config = dict(
    n_head=4,
    norm_eps=1e-05,
    positions='rope',
    attn_scale=0.0884,
    bias='none',
    parallel_block=True,
    init_std_qkv=0.0271,
    lr=0.00225,
    lr_head=0.00949,
    doc_mask=True,
)
Each number is 128 + 24 x the weight over its row's rms, rounded and kept within 0 to 255. Layers, rows and columns count from 0. Numbers have three digits each. The size before them is the row's rms in percent of the matrix's.

# down: layer 12 MLP down (transposed), 1920x384, rms 0.0725, rows 1261-1307, columns 256-319
# up: layer 12 MLP up, 1920x384, rms 0.0739, rows 1262-1307, columns 256-319
down1261 109:151159105107125167151155149112134167129146146144101132095107148100123107131137103109163158126131112118164134125101123128153120079161107124155092145139188130073130131096113139080132087081150175
up1262 105:119104166122118173103135090095089139102150100114109118106172116162102174138117116125125129117135129138120108155084103172123124093143104113110091133127120134157078114141085156146167106091145123
down1262 102:107119160177124131130105103074119108141129135124141135106091131162136120111165114123103099100110105142099131110094122156100150151134151108125131115140140139161132100089125154146121135111100114
up1263 108:071104112148125119146117101178135077136102139163155174105140148152105163099142103113114095174138180167136104140104108135113125125119109184139097141127130144152141113150161081111140100154148095
down1263 106:129149113122151082129141161135064134141140139145176125128153123099102129152163156077141113099132143159171098136140127126147105116049182108147154153143111128120125111102109111124137129163125118
up1264 105:113130168126158146170136136146145105057126115129130137139140144154153163117097151122133133160149139111116137121110125146134113105143082159131113092084132127167130048163148136102110138115136136
down1264 103:162169103116131107152138064146131113090115149146167125133119122095160103132143110131102126080155159075135162121145162125106113139105096111142100132119132135107133146128111127098118136142085128
up1265 107:125136122128150134123062107145143122112103130102084101125113144117110136149127120106123114151125115121125098143124133133133120142079196155156102112129175183137174147127085130093101128122125102
down1265 095:144144152125121104142116130123149140089125110092116125111089136100129107151153122063125132108118154119142123165130075151149121160072080113130128126149161170143124106095137154136092146143122084
up1266 091:122077141119146082118111142114134181169126107148113119129157154124119114100113106115067149118135116118116125216169137100117123143150123135138155163105123154108122111113105116177134127122161155
down1266 086:147163189122126122176123154145124085138089109147118128134116152143160122136122145128142101116112122115198172136105098100142130144183121129130161132091141129128121159161082122096109148123123118
up1267 110:158106134110148102132130146149134111144101149100137122135157122162139100124154163121132134146161122124107145117115168095155097096138122160119176116100151108188106124151125176120073101176164152
down1267 106:125122098126127103110121109146130188113147145110138124089116143128162092111116104158110158100113102140103153168134141122089137120101120082128123144124150090158139156167152113141150149137108134
up1268 095:133101105112106058096184148103107147081096126158128149157106116110156149123115140130124095168138118124112128143134135144170139164118165134122164105117162095133155166108101122099116116132112104
down1268 101:136174147100112097093130067132155118152142121094160133109094157139134119128110099092147150132129116151099099110111125103145109137138128081136101182129108108121159132079095128091116158115081140
up1269 111:167121130126173138153177116163139107081074095081111152136074164111107133127107121104135144152116162096122172114135139127153119147150107149105102090124145129142159117152147136140137111112118135
down1269 108:147115084147144127185151130154137153150122107157113151147152150119152125091086100111106122133129140136108128109128093135088094104168110118095062124148149118109158146132117146168111106119160116
up1270 101:145137117181152114140157130161113116173124134116080114111103079114127140139106122122180152127101142166122095097181146066157119142130133093119134054135121098145143116130119151120118138110179160
down1270 098:125123141152128110094090138105098143142111091124126148138117106101140133077102143182128074132168159080145124123147097094102121139101126154148159135134148191139115112135098129148122112117168134
up1271 099:139174154153160140118126111095100131115134111130108130114134166143149136104126133143107117084150134123139111116073156137145105142132106126119126106156139140155143133159123080144109073150130128
down1271 100:121119126169123128133107125107111145142127127133151137111145144138135158130129125135135156086099116143102150130131126121113148155089188123104135132115102103169109134136137158110126147078123156
up1272 102:106152128137123142121129115156149144081166146096107132117102118141147133164074139111115177151115127127124200180108110142134117131143136111115131108122135120136135115137123156125114117164146122
down1272 100:152146121122123133112144093124148174112093162156136137137120140168143149142095108135114123129140139101110128129172100121131081117151149097131134117124103119126117158110131085159145107122109192
up1273 108:166125119117122111153103136129181144100084122108111130132152134095118160118158167122137171126101140151159144142099143142113121139146123111072121072132080138163103156108117156116139121133100141
down1273 105:143111143134141126126141163120161165159092146165148140089171104129150152160156090137162176102131136169089097084133127121129122143087108147136124130105107154136108145112107146141119140144095102
up1274 093:092120104192140137144147148144119163144115118116123110128115110154113171122102108118099132138147084122143144146149102130136091148156137126167116142126139182139129150106085110143132154153109100
down1274 097:106134115098135137118136127147148121118108107155158104108145113094123125137120116146107155143121182100111161122086096130197106159118118133134107143128090121082141105115071129161142127111135149
up1275 096:142132120168090092162086151117127150115138114106099134126151130109093128130164159160149126119140128130149139107137146117151114119122154147142175115155167100166099137124141146110141127150100137
down1275 091:176140149088100100125116097153132122136144132151129107128142118115122108119125125110125128140127148142132155168137100096093146127125144131111133099132133138071084101137117107126117091143147088
up1276 100:103112171136130149169126110116147084078113111096099140130126146147109133119141124107142103090150128146120131135094148114122149095146122136132109094143103108147104074133131143150124135116121131
down1276 099:146051130127089146147131159129156102109156143111113169157104118140157085138130147127122139122154139115120108134063111107114134119130110151154131101107158100151158100121118115150123165178117130
up1277 097:130129138158144148101112134121107129146100136154095125115121108149147132111132134086102086133105163176119112113093158142080119108126115129129124105147166085117076173094120118134121105138142086
down1277 099:127112133129119069145139107158124117113149149100144198070126135097105162139131118117138143156151139113160129103126091116115124110120121129142129128118125126142111099113118121121110158103139117
up1278 092:162136114111130144131139139139147121069171129133102128105134080099091119109167140116134148153088166131165156138138162152132091149132115160103143137148106100140116111123134107083125120135125135
down1278 096:180133154118112119124129103176149122123143144128116116127120092128136143160118138121120141125087124141144153112125090123164196114143133117130096125153105156117131088143151144151121167128111132
up1279 094:140069107119115097128123134096120145125108136196111172119127132108117158154127123136093150158138157143132103167137120107117124173122154116133125104127199164134145139141158156132147129140111140
down1279 090:142112104142111113094109118121149113128145171093093110137147141190127133143109136108128152112121109125066128119127097149125138119157147119131101147137124127136102119135103133130125147130173120
up1280 106:119151103082125163132144172097088117133148135124107164159147157102141132118107102106119145120118119128138178128173160192165139112113142114113137118097113152123142116114110084071117115077140075
down1280 105:133131075132112107111137138127109131089119126103097183121125120115123142138132113078153157092125122140113139079128170169136111116110153123093149134133101126114115114174137140139103124142144149
up1281 110:097137123119154127125138138086120166120159177124172124138103138139101104061083136092091109119126136093134121101143122111149088130151100112134120111100114114092145132168080098142132153109100180
down1281 104:159138127133136081141144091131112133160118130145130172103139142127130149127116169145168119157142136122124099146083151143115134134139119085155149134138114153114133181081116092135162128119090130
up1282 110:114129106193138077110138127159153109108134096139081128140130161095108105149145139129164136122095158097118183173107131135111144152091128134128138135142146102143097156121143082145124109147169120
down1282 111:126134170165149155104131158147147103151105100134159093125098091116165160128098116133119117150110130140130068125153096181109137106121100120111136107114102122122082092134115046154098129128097123
up1283 106:146114110129129172117131148146119124151112143112131125146116113124127136119137125152153120165108122209130171152112122110115109161119142082132118151121102097163130137156093137102146111132139149
down1283 104:109124140136094159128116125134144143116126115114117115128127163149122144098130118124127170123118186177138105129132119141156119112157162167125106139143122133108107138144131139059105106087118146
up1284 113:189115152144086120082104097161140112114130114132144103127129095121144172137131139146189114144156116101131171125103161168135099148152103131121115103118119109125111123082143105176128131141120150
down1284 113:147132164144093087096160105129142119109120147115145141185136154126122112146109131119135110099126146124120125130175122130181135089136101098126148110120127136102113100094142069142096132149130119
up1285 104:111151141099162147122120090154110155165136133089120118108170152150132139172131070131078124087146108105151195133140116153150120146154119148117109100102166124170114200125107133099128165120096125
down1285 100:111130172110146108151113117085113116155144185135134177151117131124130125145142157088139178166119064121134154131111132166130177129141172096124162146121088149138147152127102167121117158123097134
up1286 100:132113147095127126146126104125172138170150088083134164127130175138125127162185101107137105123152128089146137127157126134123123093099142119109119111141114145101119129143122114162142132124111083
down1286 102:129135111151095108104104123114089128119122114130132168160095127105118144147139098147162136149130163104119169154122104136107127120146135135183113127143145116084145114117064122138118127152133136
up1287 103:149113126173124168090132107100073132158105128107182129111119173088114103122136120106132113118129123142181125130116101123104159134135118139124112105158144154108130127097155116147146098093155123
down1287 099:123133090173130154145147133110107149125133144120074101119123156160134117124126153136132144063126138123139145141104105127132123185097120096082130110124116144137177093132132090127092105143090185
up1288 102:144114163110075167113101117085138162144156077131138181134126148131078126135146096100111112127101075146116134162150113124142132067115149129094137120128120125136113116164123120149122146148169109
down1288 103:111099101120116116099146141118121148140121099099117127146127136123104095105115158142145129145149118136100122155128136114149150147098124144155115092129153105119091131143141107094148155107128102
up1289 103:084110127127189126097115139113161127144117119184106124154155147111138146131144141110087113109118149140139116175128139126128150124150135139111137143129123093146134103100121145175144147145146157
down1289 099:101108082105144088122126166108133142120176121139123101165103140118161086137140132163084132120130134055104089168146137149149151131145126092145103163100132136153117122148122128157130132130139158
up1290 098:083144132118099084094121155133106163114112126118106175128096139142169124137147124117115160125145154109107114118158129105125108112156126112155124114151081127130131181141107121134128114151145139
down1290 095:140150136143131158157110123103131111151158139112151125121141113085118148125170151101156104135101088123117137133127135107133144092124155124125099153094125137132144123121104113088150162109116148
up1291 096:127127143113168131113103117172131067148175139120119145098139129144127131136137172114149149135103110138138099146118105148136148144126124132132140132167100127108124159144116101138063107122155133
down1291 099:168161136129133109125150112149129135070145118123151078117068175164178126133131124122133079141140097131137141161128146121140140146187135113098122095068128125097091119112132119143131111157159141
up1292 106:154159111093117123115167140123117118121156123096145096152122129106131111170118110153172124103101104089108125135123119113145104120164145133129128074116149149136100120108142110140115131157168115
down1292 101:136100128082119104125124109118090147112132150166117115130145145134112144156146156108137113110125089061157165151119134123101144097150151136071119111097166098150146132104084145139096134112144152
up1293 096:166102132150145123133175098134122123104082093132124134150118131119121134110101175126114176197117103121107156103120147080072119139087134105110144129164089071156119089155145134125128126143120111
down1293 102:116155138162111106152159089082111156127146138110131161146079127120139151114128144128134116114092133105150073105161159112074114096178119104134143079133123114122141145133143139130157120107143104
up1294 102:141111170117154116101120135105127146133140147162151129083087076114097154156138118168140165134123134139122111137074141111129128118080128139115125123095147093157147105125154114112114140180142161
down1294 106:131084103094122131132151097126151156091094121120130153140126151106156101124096187125152145151141158157138147131135153165123134092075135099112111154105134099135150116137103160172127113121150171
up1295 100:170104102111097091124123118111128125104130144095101155127130110151109137130096130176098139126093097101145128118150139112159145098200147136139142107128144126095150103098139100088160103123140152
down1295 098:099149129120090120155134103102131138127132133111120139155113166142159107129168135115156152107143150115098155096150145152137121114184155118117091121095123135139115141111140120122139135158080170
up1296 097:118137091148154152101162096163110160163116107141107108146072076134078118126132128145150119154126131132136144115117141157130102124120101145135146163121110142158090147089159120167109135126074138
down1296 099:139180145130180142117115147093146087105113160142096112136135143161121146141133097111103159111153142157089163093165103111138140118116145128113137153118135146148146120115103133099176114131138112
up1297 104:136129118169162101089152125107134124140171116119203118146120132133141098181088132137137114153131142122122133171184104141131127126133105134126088133118135123109133146120142125133099082138165079
down1297 109:154135132136132099174172124109118104126135159161132152131109122151126061144127136157112138140154112165088093096133131124118128118134119136160104163110127101123156132193122168140141057095130176
up1298 108:151125118131139124151131083101158157131130114123170115071116091134118154133114144102185115100168144119170120118149148154138141142122122149145095149109123079163128127114160139121108160121104156
down1298 106:106135140190135104163115115169119120153152106149134147102132108134130105134144132129180133157128173129160117138106150103088127106180134123130161153138112116120147104100165124087142093100149103
up1299 106:125204111135144122095157132123133104114131107136149161079135151101097119114142134132105114140128140146122124151123143143136112123119110149141156112088120135147105130146154126159116136115096175
down1299 101:161105132089153066101105159131139109169149089154155147117131148140168104149148131114119127123140088113115129179099112145151104165167119101105094141123145149104088106156156175178132150126088140
up1300 098:145152136093095105161111136090094166107116138102107125121138118119118157157151117113141139131087143162156111112143106123140095157170080144107121111135140134120125159136138134136109130164146173
down1300 096:173118118133084135141111123138137149127124145111086119108141075151123130162107111080123148131165086165121127096163147123136137124154139093115095156126112149110105086136103131116129147134141111
up1301 103:116148134146121131136112130116112134122116090113126149124172115104110114137143126126109164150121150140190150159159155157153107127162127153124135123187081042136109133146153160118142137150113093
down1301 099:089122160113140170109052114092140154102129152132131120147130078164144103143154132135092126099147110125127162093149140116122104132144118121115121140169135127125115139108144167126120149124143102
up1302 090:115111122145132100146107144129097096024140162136141157125115124096116184111139128122130140141118112147107151132130145145127130133192119145143165110132161164155078131160127108119136109085100130
down1302 091:145155123159118127113114126148099169162112102157144139114147112106132156139117135159127130165142114085106155118157146092124140104199169134134136130104093112152115131124154128139100137132149115
up1303 099:134144151119123145117151125098093124130149126114081147102111158145094141138120107077109178126119180110166089111151175132144127128175130096156100141138110100146128179133166139124116130122108088
down1303 105:109158115132102131042112151119109121104107101073111123097112118160161110155137131135111113159154156132179126113154090091097088135093115106126099178141061117116130139125125129143156119120150126
up1304 088:169153141130101162120106151106128145150144101134144126160124084093133142113127169144105151114107108123191086146111128096140104138148104133086102120128091079101133143143149112075071109161133144
down1304 081:128127139123144147136149120079144108131146136146132126130151109130121162142138095128110149123153139136136117148130115123088145130187136150130134173115166108072098147157127165181146118099117140
up1305 102:175137119132119093132141121122152104102142120146196151135084039134133150154134087144132159118134137100122145107115160132145129125136134159118158154117133099126103142114120109163135153175147118
down1305 091:157159129115087108168087129142115111126127174133169136134149150134145135130114103176127129111119097146142134133080165141147138127167169143122118126149088161104128116144150143096107082130105119
up1306 094:169126142115146128109124082124107167107082089130111162120099091136102120119100114083093133106130110144171132096133176164153125177071142100133155117123148166104144085125146167128123174145125145
down1306 098:151133078146157125078081160129138114137115122144128124122094153122156121099098134138125109151102150122145161142140127180108116109063186099149142115123123076150154094117135125119110139128121162
up1307 108:067156156073127123173129123169132106150137137087141137099113170142125114128118133115112132157101161175119166141150128166154153122147127121128138136147130133113133176146169128145138144115115132
down1307 106:087153172129095155145153128134136100133181134103130097107123124090118138066135094100136128164141138117148140135172126135136153128154102150114163134134110105122174114079094086149145093078110138